python train.py --num_hidden_layers=16 --hidden_size=128 --num_attention_heads=2 --num_key_value_heads=1 --head_dim=64 --intermediate_size=320 --vocab_size=1045 --hidden_act="swiglu" --norm="rmsnorm" --norm_place="pre" --norm_eps=1e-06 --positions="learned+rope" --rope_theta=57600.0 --rope_fraction=1.0 --qk_norm=false --attn_scale=0.125 --bias="qkv" --tie_word_embeddings=true --parallel_block=false --init="normal" --init_std_qkv=0.0499 --init_std_o=0.0 --init_std_up=0.0499 --init_std_down=0.0 --optimizer="muon" --learning_rate=0.00163 --lr_mult_o=2.0 --beta1=0.95 --lr_head=0.00619 --max_grad_norm=1.0 --warmup_steps=200 --schedule="wsd" --decay_fraction=0.71 --decay_shape="linear" --final_lr_fraction=0.05 --batch_tokens=8192 --max_seq_len=2048 --doc_mask=true --train_tokens=99330000 --max_steps=12126 --dataset="wikipedia_en"
Each number is 500 + 40 x the weight over its row's rms, rounded and kept within 0 to 999. Layers, rows and columns count from 0. Numbers have three digits each. The size before them is the row's rms in percent of the matrix's.

# layer 3 attention value, 64x128, rms 0.111, rows 36-63, columns 64-127
103:465495521538419492551448457476490514510524487513512460495578483492440533572517415509480550485490540509538530478514541524479488476537394481446470540530486525512490497468508452465523523513512488
093:521553551553508421456503471563477559527553492462531430490498477534496529552516564423511541520490443484502461556454511499527499500596497519461494539497471518513511452541522476460534481472486527
099:473502516485443469502443473553543508485561507486483435457455416401490542453522518494521531533431512539544530528473515546482522547473524490482488519478500486475481475434491481424497487479555497
110:427483564537482542469454441532498520519478536512514477549504463523440437569457466525500520530477541506547450521524496535524465422549546466503516515515557474452513499504511443450468529626616443
106:575497509516517462480499547512500464473520472485476493504410473520511480584482505467472480442481547577520523545501480528470521514492478493525495490490477455509425437457543496506485530464510464
091:549490457460485439495523509520474497490493577447463465462543581523552415562500568419502501521514508518468510550470501489391533510540436539531565498495472376496496441473528496598466535473531498
098:536460482527510464470411508451425459505507468542478477504466489574584524487520462497484520482539541506444487460476553474538475456466530517442486507457433449477538512487542420525497465454538541
110:471572558485497538452598455418485516421475492448533535477447499531476480516532449527451458478463431442571456495601502512549517511519467464481462484504468511536509537553534469507517447482504562
099:493452525458553519557563494571499500439527508464520484537463500483590504508478497551439491475607372553567477523498454554539451517542424499511430498502473468526436499473512454493458503461465481
105:584528474465540495527469532595595529452489468470484515539453456492459490445540504471489525409527469559533568472480513504518501520511453463508534584491484552520540451519521469515490508565516487
095:525522491487475496444430523475480472511461565404446421527429454478458510490450529485424542488566486476535498452435487568491482563485535487549533482516505474473589463529466488490441528549490556
099:510507454539443532485469526555515510540512483452487532481492545488538529530472476535499479488437515580553550528521570415539514558448513449465530495567505543467440502487468513511559409489421473
096:520478530454505530517490471561407444557576485528515479469533495517475480439495446541424450533506484520524429469525478525517452506542450442507518432493540552405475498544518506531507503472465459
099:528503507519501616468464494498463593481528503495553522508519471582547437461495491545506496488468471419457513496538543494506503434539425466506432507519505516476537517591510516510450488496426442
096:519493494503523511496438520459524567489546550535559537486540483498517514459512570524454441554492505490505495507487519460511495558485563471572571478498507464510510508484440533441515512517529549
112:539591468523529475429495442555546543540550512436493475471481475437498528535480405483503556517488444427521468517469499509540505517530491458504412565502444475525470472511510512550553462504516482
094:504534476484489556532477543555543519550509517522459531535507469439573535509602515441559529509517463520499508506569499578435554448519538507471523475522510454576469541472493510544554586560513520
111:540514503502499478521511510469505399547530485401543512545500477500438501443531501580404455434516499538519458476535493546433516533512476519443481499505467413628487487509423533508525562507506500
103:525485444545465441497481523510472439425477485464480524468450495490558592506494541512505495458420482465549529481438469483568592493559538520495517512508527455537532475450486521485430458495491485
098:496544490416582436491485508468389506463481526469466500505532521467489455545466478535521511525525552554548488571564468419483536516434496556564496462499454547525531471466535519531522484529575473
105:498503545471461510515429546460529449508544531523478471408464496510519511499471465482571467436517440483483542422495487466585433487480554600469583494547544511526501505521508491533461522515509526
103:515525524482439529555576518449460495509447495486452476520533559434503438524426509496506583449512416536540522403455516485485506510482514514452540543502469502522498514547450474485525552539521471
106:517517498475457555518453429507479492506565488445476536416467550494537552524525508484497511442549498537524492547491564583551475530482516511460514510564574442488540499519438521484523536542531531
103:494453504449522547456469588457377548593482492525571466508491459514469504507522510463494458479493472478440474512483494467443500481473478594478483511499570499500506448563544514469477439499526431
108:545504452572551531510508498484617470444607451465503492568566476591490472495434478517463530516486507504518518479504496456515527475521494545507506514559506550467458490471484505507551562506490564
108:529492529588534492452486463486563488489538482549503487501509518517523572490487442473476506545583536474503539477481429504509518566496489536488476506478516495463467429557486502617457538533429558
095:451576487550438453562458461462487503424552528517488416459499518521500490528514453511529475448414532492570551442449494439554508479454500492495501511459416484481493562454483506516451506498481523
087:474520498561566518562569517456572510480468429487455513506460524476589501589506428527533438465475521440497484526544477532497494547482509489486501478468528524522488523496536590445535493458476504
# layer 3 attention output (transposed), 128x128, rms 0.209, rows 36-63,100-127, columns 64-127
104:450488452534513439469527510489538483511556512443480481517501491516575479515526509421518484523454478483464513447492542489485510554509508548544494519489492576584529427448476572503428520438500460
097:473540482514540473552456531542561523504479465467498502541501481487460576560565494459510472465519498462473545483424479530483462535425465489488502444528506605471465551476505522463487515483536471
101:526533434521611479469487464492455526454463424463534494475560508502467438507517458534512546435487491525534489518474557532458502443587465528501502473459512479512530600510442435445453439488507445
100:468541443541511515432568432488537491472447463477497481523488476542508502459504466522574496458528482432507449521449530525489537536482519571411464464488472544454502502583523531547475553524463495
110:489453524493518470520478553482496465559491547550497444482574544631514482449506482497475458480481447475523504514534555573509484445491520458446516540503428432506558490542520473524521470521515530
096:469530537508508492469462469472482484454441529508490523536485443493514492427438444556470469489522458474453510470511469494456466462462499474551484491448508477492528559492593504502517534498587549
098:540477454475525475521537493537465570435488519574487535534471517466495543521462516509511480557475482455469550548424544512504478440477530466466560478561448510561554479496483414422452511537539454
102:563541510476479487479486443474458454581492462442482403495389496467447481593527563491487484487507493486472412462454425539563482469430471533493531484470452503522455407505486473531541514448476481
096:509506520454480503404505552447462490592437512524542515530470488488431490458485427458548480462491422464514526476510509535485533472451501590472532458531510472539461445495537556536508459459470500
111:503537563557591543571563472491514523542547481553526470531527515487441450459520531518465446451479458483531483532473583496526526506519560564518472516560469527487487481481527470523522415465488485
095:508473535617522470533501507487449493457459512482503588524558505509599476479523501536505499479443516533557500454508511573507470481470538525510420509500542507463493490500450445577534428497518470
105:515465431527473517545461526498489574497475451525610509569451544467523435488534484482471529509517565500512502486565468526506494520475490522485470524523523448479539481457551506482480562500443529
096:481522539552437475472514483483554472496420538545543595547439532446440542483494484468572508493528494521530542549478460491405516475489541466580476469454391454479479461495478458497425517484469490
106:505492578469474461539520528482474502542505434503491524567562559487501474537488512453447527555522487513487458502482491518417526587452526499475504579497498533545569436505484493558447492439540571
092:437513520493527452544442484426389526457468518499480468487541459488583500469506520528521515584499506475444447503479462482457561545534458467512624478549503554438453519483496468560528513495505469
101:503509526588457510533507512448486502484434528474500477568480530447503515523580512503582468487486525489450502477470530521504523519522460445442525443501524552512466483493521438434501483493449564
095:553491537517511471460520549475475405465440520502485519498536456594467448494491560540530524457468504509471553508454526509533457499618551450522485458483545437490510555599520540503524424507488545
107:506492445513524525365499504470416494480501558516458440507503495482533531516477423477683490497490458520497504457486541531501508508455521500463505477500465490449539497560595435544539482511463448
109:481478445541519463520516493536476525536511527447502502542538562515580413536476425501449491482418534466458489482483532539498499450492521413493540458509458460553516498529517518474469476501516513
099:474500519510533497429505514573436445435559532544497527530491458447487480471503510583473531466525518489360500505547432561488538441526471456457547488472450460541498572468452486560482481565497457
101:534518527504479423492479444471481438429501468448463428529507573506586496462475523501530526588532533468482545505489486519500500515496473473478487472541495456470460494397562472410437455496451483
105:481468516460490566466460520566481523437573545482529532474507413466528465542469482517506507492502520475533441454422462479491444454504511529475437456480544468546428477543485451511479461459458405
102:530447469531539439474516517541428498485465540470436486532530417581513475553456500536521569505474554458478502557472521539464469504452536506435542455483469515480509531492491491536514478480599519
107:539488484451490532496461439493589426473506454531534565486488482503483457528535479483469578414597526522493551528475535540442492425473492505530494523547532472445552494526561549468516432489439566
105:485495502463392472477485483484521448528505562440448432501431509490456535411522517490524436457465516501559522500557530517440511542465568512472486528497466536528468502506506456402448530552483420
112:482457516483481497570416517439494476575445530455511493473578572546506539516496521514467440489479509488492522450457491530571481502461535554520520474537542499484477463453484497514430493539456513
105:495514476515452464455504516513490473487506483400531456570545545490505412495444494508461551562487504435482521424460532573499542494514447491490477463511546479519459569484400462431436515499443426
093:536478476513494461564484519455404525551509543481494507459534459458568458485433537478443501529533530485487497422569455509473501534507478573409543539486560504524441517491394498548565506499507519
097:532499482484567583501429434492490555432458568497558540496454428471514519410467498502458542540409541523511407559558475479474468482460556440467523510466546506441474542450536460477531477532497500
104:575475455501514520446491523490421503498441476553563457462453511555498485476449464585503482493523478560474440512588525475515522499523538477495536608467547461500511469500468487528575503524535524
111:552455516462492518552487481483504437485519524512508477537482534552493558502473529496436417464545474501414479449497467434544465506473513440443551493529507574492463432470480535540526583483480486
099:534506536513470463581409543549502442509496507495471438467482502518442583458562535490511489540481479489497479541517511510492540467497510516576508553529541485501489476420510480445509454462486473
095:488517527506487483535544491467469549490522464456473537513431499434476491515498528531498543536529548451444481489563447427470532519486487519573477461507583628473483493496448532464599522500537529
085:542497450519501501564553571500529484497458522535503445489459459529432557510478499463533484521532475434516500517484489535573532487483503491459540518522520553522504514502453538424452509553469490
095:495549540594480517522474533464499404507589437480477410501514421443466496546552482463479536549472555539550468464544446507518483528494465456498543470475590538446412495479536535520489473496547530
109:522471505548500494459510503531549521422531465532517585530533502515582508433500542491458497482451501540491558587508566549451456530554563469561484542542594446503532509452483503496471497538477463
097:498517416484490527523504502481437531513571499462500515510511517475552483496473531479480491542488557555502500481484491475468521529520530448515494522506486517451530538463573495513570548506460551
111:519504468482439529526466488498461545472440473508517558520498482504555535492510546470548542541563492472451479514519448501512497461451484460522480500449515443515553517526564576567409529492413533
099:456546473474489546485521435493525529480522432510505424523467507516383484434543479521457421569541586504459562521481464429496509454535496491499562489537475469606503396476512532499418525443527427
092:519496493482516505463569508478562441481535501477408542429538465474529509485492534500532574492472454466486509520477514469535499489574465538513550407512541511518513518539519534502455540499521496
104:516469498540553465529474504538462458441549495488519496435489509508500506488513529511459523422442541505536525517512555486540505497464523482466579519557565485529520551455510503493449518486529450
094:487440464519522508484471474530543515460437554458496497418446529574475543505517515515531503459577553443525528512464542562479466503533494465555411470493495487453467503484505574501434518506484453
104:585525512524487519370511565487583454509472555517477480591456523555442513514504424561568513467507509470504525462507492466571479469486493518491472507509492500542465478554495540481488550520479509
116:551447493464506496551429486521502486501588470478501549532517413491491457451471566516376503485533510516479480533528456440472483504569493481542552532497558486533606510462491520541559531518482474
112:456500522484578480557487442494532578422546467424504508457465511513544573539535466495547475517495519520542497535486429529428549481475482489445520487422546473466580462487465479508509539491439529
108:485511528502545451466587498481522524443555438529528540527444428480547473515494488476464490533488567463488488543466407441490512500529570507506541486476538467514469508468540530479496537524533534
110:495488614533511568549495560515461418493534504548538462544461441435473521482464540528519455509605500531508520498533478505501494505575505540466429539465486535510491505464470483566515592530528477
103:519473409566477480577536513453532527590458488434472468460554532548513496534463429475484496488463467513586532454466570408541451464496522562510502509575507574449473482570504499441546497469542542
102:457480562477526524473514512521508566509485549571543531497454504475400543483575505505481456536487543563483510505515553443481538518516467455577479509488521481582557470545476560535480572470494498
100:551468498557559435538512488506516522534461553496474433485478528523436517436492534472488470503592529477465489517538468482499553555485466546544519544521466497529580502421551556511498550552573502
113:491504490471503518462465510437494485435481447517543443466448557449482549502511469485470417498447494566486556436515493507512575527502458450486524502485566459536566523498521496486511488518418469
095:416559449552450461474437504508441519516520567491419480532532550512496534485506475478433496523500474467564456459518569524579522556544506450472569548503472566462519527519504465527513510487568493
104:438437509511537501503578456495427469500522441528568569521480509465527516503506546560538503499492458506471518514440430484539524400472513509481506437473529517543533515433500536600498481450534454
111:529499523556523474447554528532503568451531466514472477550405495489476438491485524514559532595568552509533461483503459465411474452555433410520482484473530461500541462477406513525501545463500448
096:522436560562507559522423467518531517523484487567491531506524405500517493482517550454488499450550457522467428508510488429463474526487500504544548496545549568467477405534436497548495547485516473
082:459575479455504443431533528488488554488468537499554472560441554532509434472572504512549554476492434530526462479470521539504538456472517416571429428464480456486610541555490509443523494476516516
# layer 3 MLP gate, 320x128, rms 0.155, rows 0-43, columns 64-127
103:500524479492483507561451539484528489522529489412468484499535500502545514446489477438517576518467532522488440466484487558453515529519531543510437463464495457412543481443571522499467478470550541
085:495491501448545537542492484541464489541495477441557505556562546534571584494539499436393545431492514506436498547535564536546479490481535543452422558466503471522577529455486513472561416432432498
088:524471589460547529480473486482500503493511565517483486498456475548437513461482514522499528534499529411539499468466540580438512481508459517464527525440477502506479469472536504553521394559563482
089:590488546511466494500499556576513494503559504490552514461469506586515457475530542609506595492535540530549515482471500517489565473433485508556498483525451495507553584503453504536539439520462548
135:487490492576475504537447485587501504538472503576498508469526515522488490568512485443503552462453585503494465538517548520483577494458432509496480542513615476505517534522496522470512436507511611
090:543440362504526557560527520529532531491484455508543464478450485512511478509549512552462483520418520517402410520491490547470543478502456501509493567485465492502533456514493509486495536534454501
110:473482580469511473495484534485476495537456528511514484501491447467537478501539555490518514434455538501562512470431491522404464440532522518503453487508488462583554503541485556516453501482523558
089:519493497443514586484452514458535519581511555510535539498493522494514473541510484406523503538551504460460516530487468575506470455457549502502530531436515532508519494523555514535479497470401563
089:553552509488529494547483469572476471449471536504452521533473501477506474525507513618553506431577475449560548499497481500470499523515449483543528570475477500545542524557573507420581395456525497
115:569499473506508509533509557472544491510489519492536530566526552484516451540549483526385451526451537453483529529564524468499458491466507554507467543535430457481506559503504463448522490514482496
098:525487434460528538458476604512519469416483482534522484524488565516511498421481457423457540478544496437444436540531530543523489510515541522515514465478428515516518541435498483515524487491586524
115:467493539519452505460516458468522517503484513443499532507438513451556531464395492541539497500538506450483534466486524530520425529463516499505552543494444486426472457518537433520564562536531507
121:503455500527533530504561562559518547515579473463429527594526463403533545529488488489458544547542566539533498497544484500469481491481518491508431520519412433457528460527499542460485528495482497
078:434506519538563540507519448513502539449521596497422484524410441451502454498557475493534459526475499456505530485539516515473421495555491578440472568415495490540457550481494422454503489479481541
071:502473559506425559516504552504486583522493495497500508447450378449568449527491497483579475556500487457577448567449485495474554475518512522504445423519514521502554506481482477468521543479467523
105:546470511585492562542452517524586472533513456513508597578521484493487532457475499524503433490546521521547516490544511491524496561513459560532488538525482519500426494432605442468473545487448565
093:438501480529459509518515559527545543480464491467568544452467423485459518491455432506460480572501513520545497493527442550497500454494474466465383525524470435571474585544467538566492502531525533
092:523470502498477527550548592511546469516486507537454554461403514511504492525403538546432570541496453435477532564505495462567480446548483532548491495462523496466502470475470571468568498474398533
091:458470428478534543476551532478463475505473541443483480457530465492601497548468441481531532469463503498557522416537510505530494556446483514449569497467509496499594586525547543482566477498532480
127:487557542580491509570501539568493528493522499490527472526575606534481429507492487449509520447526566472565537560558558519456511501469473537511585530535457508487505498566509501536558458465438536
075:539500497460495502472449490539482509461477516510524548481502536520469420481457454471466515487514447421452525438565465464520451500482554485510523610474510497496516513503469450441500497459494439
072:488510539512583450526492487542525500567519445508487493487517446483516491515486449539501575523521571572456555456461540505493485550452460506407574519484547505500535522496518492472491474484581487
097:521556442501541482524409483564529477558522515437404488465559510509523484396483487555519461466506475491515498514523524477473540525514496539494517560496458492506477548484468515512473485540532535
102:547537465530426461486563512499497471592493530565508488423496383500480493414474534501416434446527469578585522505435498462491459456486463503546464427502455511525490455491564442545499446513478459
112:488449517477499476543505497539561517485435462504492509483615513541562393496438473479464481472448495498526449496557553483535500465452463584553478507538490439501489451489502565606560537509491535
110:461475530469506517483484518521553558477495491477490462501521513508558589448512511506506528455445454503538464463531502486364463538478495542517485483492513515509528493557540462475472516560507586
103:517491528431523515544552585499588522453506465571526491545461412478506537528529421481523463455481468546486501487537550522497473483531542503475550500532513518562468543506531534509491524612491474
080:583467553514528509504464544473486549530448539454518472516531438455496491441475528553450553499428494429427486491474516490517512457474419469587558490492427449468530426532497479508502440488513515
100:507552555491501508546432510513468597513448543498487519466560493581485517544535538497508468466495514545503456484502514484431540543496521569575524520512499451473501490553495534507502525408479487
066:462542507501481506516522452571448529575489477485475511486528528475445474473571487544448525449487500512487549537546601559523475513521452574497478482429473554528507535514497536571524493516536440
117:475446447478538422518458543556460541494524443434512533444583495504517494549523518497481523483519489461438489540551474584495494478480533532548489464505552514491523489549450599504535503503500557
098:525530476502460464546513457531502480493523513528494600500506509473461527465485476591422483534536450526460514516504488493496511459521498439501434555590534447479441479450526457484476479524473516
098:449477558494387519544547492479463529458511471520503545503530526524577478509516530487501444503472490471534473563586499538469406526472482569507451532527551478471524507395566541508511464479552495
116:490494453503505547536497531577575444500447472557462502471521524465537517549493478543465507482555461514444493508461519487523464515430465453440567460540474458476502486596527476590438510472497537
095:499500561488474541472470527512512523535475493612482543405498519603470458416457546497487509481558523420499398467503488536480511454541469622490444517502496499513473499493452528507526522550576497
127:508509492384442565514559553423504476571532477533573517441490403470545500520464479477505468447520485438500458583516512501457507514488451466530552513492493475513456480479461585566539465527506483
100:513404533524475566513436510510494487479485527458547501504518600543515576418457514507443516475542503472479500466544492523488486528459486488480508504511520517433483502440475528506584534484506488
071:450473555574590544569467483542545525519457463482488488440443487459547474549534559448491576576531535491465482505490462508501532432500498500455442533524487460503505541527458533500443499497489520
088:488466491515526519429467504484486516538522533460471506488493430485480471549449603483493477530431518563513433475480469518487415480469551525486579507502505407516516556472529487499410512404484564
082:448558441529456555490511481484518556586495560429468529534541517531527495551535493524505601450591433511517489561489544556532418511418446521507475557506495549512500511499493476541519535452501491
068:448493470516508481519559489495561491489538507524502480444588475540483469436526525559452572514483536527475513542468442427550478515534481466461595521484486535488529540550566498535452518486493485
102:517533545534448527436415562526459529533538442513521556432554513439462481514462539477536553454523498459536554519462496469481508525532515575516489497492508519514465564482506493464469473488493474
093:522571482541542486563511538545527454435501440520580462508503568484417482567467523520478520516528462505465584504465448487504536543546506573477498560516484505466441520524549573488491429437446558
088:557487490480488544490456471477577472584467466419432419491453580528507369494499504519431505536448402528501449512490514457509525450450469498442463479470556573498484537457521547467468508507476530
# layer 3 MLP up, 320x128, rms 0.146, rows 0-42, columns 64-127
109:546499462528526573517433527454502486489487559427451472412470536514474492483421551471492517470541464453482456496419506452521425470506528494540498490472491475466492505491494597466527452567584491
083:479497472530525549451536463533547523457499503469558499556567516470573567414498499380487461476532529526491524511534516455511503431500608539497438595503519466494617524454497511502535441479452467
097:535467411491536486501476546489574524497490492518489513464521468481465588507462573470485456482515506446551496543537531480521508586435474437529543554511548513474485449518508532462503519518512548
087:469548532493461540510489467495500507524580380537434483503477539399552523584490547526512520533493495497433536431541520480500419480509480534523555488501550507554466442470491468468499503519522502
126:412511504512510456505454420532499546541529447508506512521523489526480478481514595501514510537514499499460545527534486471469442435425470512530442499476530466422440560561454558458477546516514534
090:475480456502514545500453501516396480549439574495507412520484485551422490542468567513448502558496442545497445459379511508513492509567496464484532500465519468475493457527484514527536400462462513
110:516513487562510489567501469531545545546479478481517531513473480518431523461493498539496477495531471505399550532549537500492579520509507503539522510567516471469480481435502524459535508502491447
089:504487519522565484502429454532521469496456442520465456591379478467459501438541501614535501497461479555488535501543503527440529415526497527501499510569475515526474508513488577563506442444542508
088:509500462500481442524536521454604492558494497487506534520522542504514526483489431476451560555453590513422465548520513496531497423499525600506489436556522519484464451470432521596423594512471477
118:440459512534470530504501544531439491553501525501519531476475418544457494499458504482542512480569415487545466449437539511456536498544506435512452439432549488511466441523530491585535546494576517
095:509505433402539558419406500519492485422515494556542536509462477409455503443451502443457559449514473521530490528499543523503470474444557514475525417490492503479524506431533471524535542532530468
113:474474544464461489461525490465482540521458549488467497542506496499520543503489549511538479504427539518440457476475410557531507484579466527450485517466531495527554538484482498494555567498487443
120:442428511515514503505481489520550503499541525489498485531532537400496505496534517499519535526456514460513437459505561528457405533494478487508450476476482603467558502524464521463447466477512471
078:529472443520503484422528514449450467499456475479579472477515502555515501503441470517473536527477562527490514488438480439473576458469569515534503478528542505500547466522513567625443417514477476
064:456504452524532440548467496519516408524484468487524508534504539555537530469551498561452566505526474579457564451451521504524468502529522468460480546523477442506510524438540551533431447499533478
113:537469538533568550509439460510531486543513485422521581520507463484508535485436459538509439473527505532477492437515513488480514554550469545575487549494439557499441497472578552523501595434411537
097:460508461549482508507549516537484546521576514475476551495436432500482479459469479438498492562512484495530528496490471512506564443512480429434423537487460451561522524453470587473537475514490548
084:514445531489547473496524523532485412484536477529457490548424514491511513515433523599440527493489454420506509494483507438584544445570470590497512459489580542473418487468510589503551552490478493
084:445551530488504485541519409517513545484480553470537466460466505471608492437470452485498464462496522521474501514461515468458526526456471529439470444516468505454544501463559490532532458584492528
126:465566485448537604524452488513518517477518480461485470459570556479489483469485503452546499501518489504540579438462457515483529412549512578501504534600529521522497512520453496439534510564471547
073:538495512523449485515539438479453540544498434470456504516552519533483482475476497467414457411455440518521453437543466528460504478479488525436561515488516531550489464480503528448552484518591515
082:469489518418557535553526438490450446471533545483524565511518521585509426520508479474444422439516434477438452539493461504479446455530525554534453511515521466536523449486472538476554474491505492
110:527507561528466487479566519482438514533474477544465564534534458526443530464572499424433596500563496525500506518421473460479588472545456433523529499442485544477499469556454571465488445493551470
098:527553525579535552511446472509477500462486484471501441540532528530470468484547461545398412454502534451472515495496494511507482453509499450478467521552474505412540509517485545503570442542546427
120:490466430533567506563502493520449565529516498442538473442427525625463554518464486462528502494481480466456441429501467476490491540485480478492519549454486583499519451529630493546492428496496530
114:496480461503480484479523512510456415584466527526537509511479450451528458537486485549449503506566493405445537536525581506576474466535484446504527478492516442490436527491461473522478507470554402
099:567476520432509563518528531474513560437501523549553507540480455522479528604514499530584466465477465563420548523517481519531480510522578494463531426485516504618442519499470548487509532531471486
085:521510458514538446467453471492526533538471469580500488393507498510533530484491490577444531464502496483516535595480430480571504525460506516522477491488492461514419479497502493449507497547496539
105:524532493562528528532464536525468536567469500484444569511482499538463420473547522459425551466529419516504521534430548483472574449495463495538452532537498475561447468559492485445470500493459500
070:490487467490516523523530429493456530522498395476490538446502496484462503525526496479438534500546448467448520567518566569516517508479405484553447471441453522515516437493530566561469531511475503
117:499502565507414539566438526512472469527400536517491499527459512580481472541510471516415469500455543552491456577490555424496527466515465500481496494501562442463488478472455435520574531477403496
094:444488513458534550419502487486490501551486497510524473569497451496521518588485487499530525514445523507556525472494555515480478556491541567500575410457464521517542562573473513491484529519462494
104:473503505492496480518565565410478452447441512505493461503506531513486506499546521553574504444496462476444509616570491493508528494501554499495489516563596478520527463468444549576526490526527493
114:458489559464509494445438485461508586482534478457464523540521523479482467454441495515520495565508611502517518433532467532499568445546480498488426537461468516593549508496513460439491434497436487
096:488546441507559484527503472499551482473543511448471511463554486451533512561516473490498486503550470489529510532466502482484473487477523486546536551454431590385507511518567527521452427489470576
122:488538484570545456518463456551501502491528495459419471573470535612465491452525513508471514507473533561437486411511547522528511456479549565540483502451425527512503511496531452492474512490465501
098:506533564475474530534463460515495467427529484460520507501480572529508481456449444456441525482490526429473471545540483514449454510481480462493532545485537525498510511508530560504620498511479530
075:528471479484528528515554549517456540480466533574550534522494561521456499459525513514470425574479503517580457491413482490477489509487435442488548468457542533470455488544483489518525428508464509
097:473426557465479479457501567484551497570487501528403513463507409474530543512478557455536478509489490465548540449461522497479486534559464515471532481502418504479482516539550510515423484475495595
092:478529424513465488550535514514474560551447456481531530453526523569475512581477498510431528452493581536558541541510481555610517517512549483464462552528498501490511468492505517510490458473525531
069:406540472523456490464525528518537580503539586539550481527500498471421523464520519506481540499566535500519468563478464446465502610570513422536554433478526500477513546538454575498404575468520498
105:510432460540529424460486528507469500567459430534433537502454453464465467487496554551503523499489505526489549557462457438516564550498460440520512498390475470457498529511501519546447443485481467
096:539460437507592538538505522501443491523511476488418493461501499574515425486406532515476483511550549384457526535555495510567480507544518506475481465573449469476443483470437536459443499475504533
# layer 3 MLP down (transposed), 320x128, rms 0.135, rows 0-42, columns 64-127
102:463487487548459528485455482464548486572425539453487496470501523488505489456365517496528499562478542501453484503380538476511528473560503546549414521572514508504515485474534532563500456594533537
092:521554492498525513488482480481540493506551497430594446490490557503592552490477525461537483418529552533472463490462518430538455494481539481487472488437482537569585524478421538459484433453474494
106:592505493466464448481507491460518570527474540477500471550449493501548496587485531454475537487458500529480506521478467479491451538465445587442545545527533511495517500543507501527531481472497475
085:499568570574453495549481482466544475507576474556459517492480486509596497566510483477521542471444524511487518472541437458512523533440506519522512472501566465580452443526459426520471512599511497
126:490537510513516490506527493527501535496480450529486575475479448480497494441449518505566531601495497506439494445435519524454553508443437508535481484480587449556474500511492511506479526522570546
087:556518560455497438524442473480476550561548555534528503471455508512450485472482531498462520508499477537527463514510512556482463511480534461455512469506573520483436550458534463506511486467461475
103:487504521588484467423471474498539569507465536511479564476474550461509535512459461494529524548470485551514507543471504555606459474544548488487541505480482402506505518478505575547594485499474446
093:442521513565480462454483438454504496534451462513475424523476501529483557475497476470519548479498471533477523493620495503526556455480563524599542514537479542497513480471469502464496539529495574
094:520443537507483530518447535469518520500573510412498531489476425505494482451500484462456527519475454564445406515467551489557526462466534456461459506486520500522497460458483485567412519546460520
129:509505515501443492485489544516547561469523475532515512503425507525523503519498422539496418484494449588522508509467492594546475494463531490465449484534537485510443499492536505610492552488568488
106:495550441472606553528522573495506468420468533506474500502470517559566504430473508499430504558473542516461479491500502529515513491509549485470454468480477500463535545413472553506491501505541547
107:528492516499530429524477552471454542518495491488424547543429467528406563458454483494472477454495621515524495446495524511425541477489474501465435463518537547515522540472487513551468487491484408
120:514494526482516516551507557501436490513560496498398502539508454531512558522510521456562506487463560529540487545420452571447454473469472574473579497549505531487509451544427503486478460506516463
072:491462518545476443503472506526525488477531446455457520461518489467488491521532505444441477526547498538490499474474539575535572509476518501536419431497505464519474494545473465555499504526508455
081:435517591524519525548413526479529508531529441519526532566539475462576543486495452549525566494484448529471514510533446468550506506490551487528497538503536488516563496445535463446460546568624552
114:460443538524525551533478508465545485501464511454515494603545506447517525494513562549463485456474580454550459459467539430509464464491444475492482498504514529474506455406554524495425526547459559
086:480506516596477487522597459512503474510545536512543475460478468496532526496410465425516605500519502499429466440469478528478514542520475468546428526510491517534503490436440438543540442503490537
094:520540534492568511527515543470573555450546479520505469475450429449549478572464532487512487506517413513514495466539466514498535461553503563392555401453544537501444530442471538459465493471496454
086:438546568477516488483522502515531529519624547543540451499434550506544590503481500413497517439545415527480438487458518478491479518556496480533524494455550423436500561457554475536542447533500563
128:479544550542522535505459453522520530536477502531465474490589546496480481514481489424558516517454466463560606401522508528466536412523476588491546500565541501494459511522459497436505508570502486
075:400497548545420507547550470484468540561480447409425505509494431518473524465454503502507509398519450467460472521478441569473474514481470478472540556504504596508448556509523467512512465493505468
073:483527496527403555389505538540499449451489513548481512505431541497496511477498496453443504472467458453492500526526505498540502498510522497568496423508417511483497507492476464489497448460473520
097:528528507517483539505607556498399513523551440564456527526512457458509534494573495431433529541536471488466541453466479517437465450451521470524512456443513513521486508543575527544500478467496506
098:505520566530518501432457539465539502469441468531615458581527577443518519502505498547462475507508543490386564477511527546466494479484496523480489447450508503503534468480443522515457477440550428
124:505430490444489544474481494509512469527520476444518396502510563510501517532448528436527500469530483545469506439550585440530529516535522436448543566502450534543536478505577537475486449533518466
126:542531530543408456510522451509502483559594498509495478495465434490503431475427437436513510518535508493440578537458539427484495493512461523598467528559449474487443529516533500542499529429473493
109:498528489523475470481493507413508492440469513503477488536489566534499482523507485487581510462499456509466528485547449504563460559513471463490558446527617512513452446453519520549517588537494444
079:494537481603479467484526397507556480526520539546523491501488467495514497447541573561472549570526556527525533482510516499499559518472450526429505506528483535469546442445539554454465461478587464
090:510532516626527400541530504485472475552567466498474528475446535463519454526521540463499542515491466433529476532436435522559499468542549463547495529537504479573518552487535510417421517516528508
071:522475462453474471430478464499418581576555441428494527456475481528471482500543522546502493511496454497492498513438510553518437490559574541455531509437505514536563505490453446583498489532505499
126:501526528458507520476488543438500430542540500497451509511532479501497481503429434458485488448481392598484534553533552554534481500519482475551464532493494453486498508529568481549533494535592450
114:492549465491529504461473498479540511535442493526539459549510432491486468542450451387551476453484485453579459496501517497500474434474531423538455520382479443548518525577536528528505502463525471
097:576491523508474492570522504439454490459477589531451504456483505508508452499523539519512446502519508486469434512523482497474470496575507479492451596524547523577515492499561482526526497491489474
110:394458513536548513485438515460532538531582475534509482559499424526517508453400502514562513563547518483453540451526440500507459516543509486473461541486466484531473484516599500474536470511476494
096:469472470536443515543544538536564496561494550492530561507488424510541573562491465557552486490558482590490563457485504456504427541442472430462486537539464501404525482524465508551467475465464533
134:469463504556521446569536498507420502508535554485477483509480517495470524521475445457494570597418513522524505475468552471458495458522533529482476505491441534408529588550565435480493526414550515
096:464459491508492538515483427584449467490552503470529442517475498551501516503483460484500581499429524505411488553408451493502457568428514413577531559533524478467510549473388475491543485539497444
068:512497565413456538514558483563482443462605533478432515461545507591467541473491529491503473489473437478491445431480451526522508527518472498454504482437526548473522528534531458513537528542401495
086:511457475557466544519558485603516492465530449497529469505474438514474521539464505513489503425448522459497480513499483503471530567528495538449544490552570476540491510543533555475494475489502472
078:450535495506454492544504489480496530533431467488483467468505545509482475547522521580460501449524579493527493466406477565552452498397484449494493556549511494527559537484391493518469487504410491
068:520441492476468564532475486504463527537498561462531448550490491538486536484519449481461539496502535475528605504479485464476511510529474437436483426452492526485458527520515608569467541419511497
116:475448517548510508479549534508541432499485490571513516444380431502449504505532431547562469528448494527500501533422413479520485577494533440513463504437475473508559479477436517489420492525506551
091:510424511454579483522488501475489565544549508517511585508494451542498478556459480470484505454467497511472485498518522514581538492524527469522559469464529481501450508479457470468484477599405579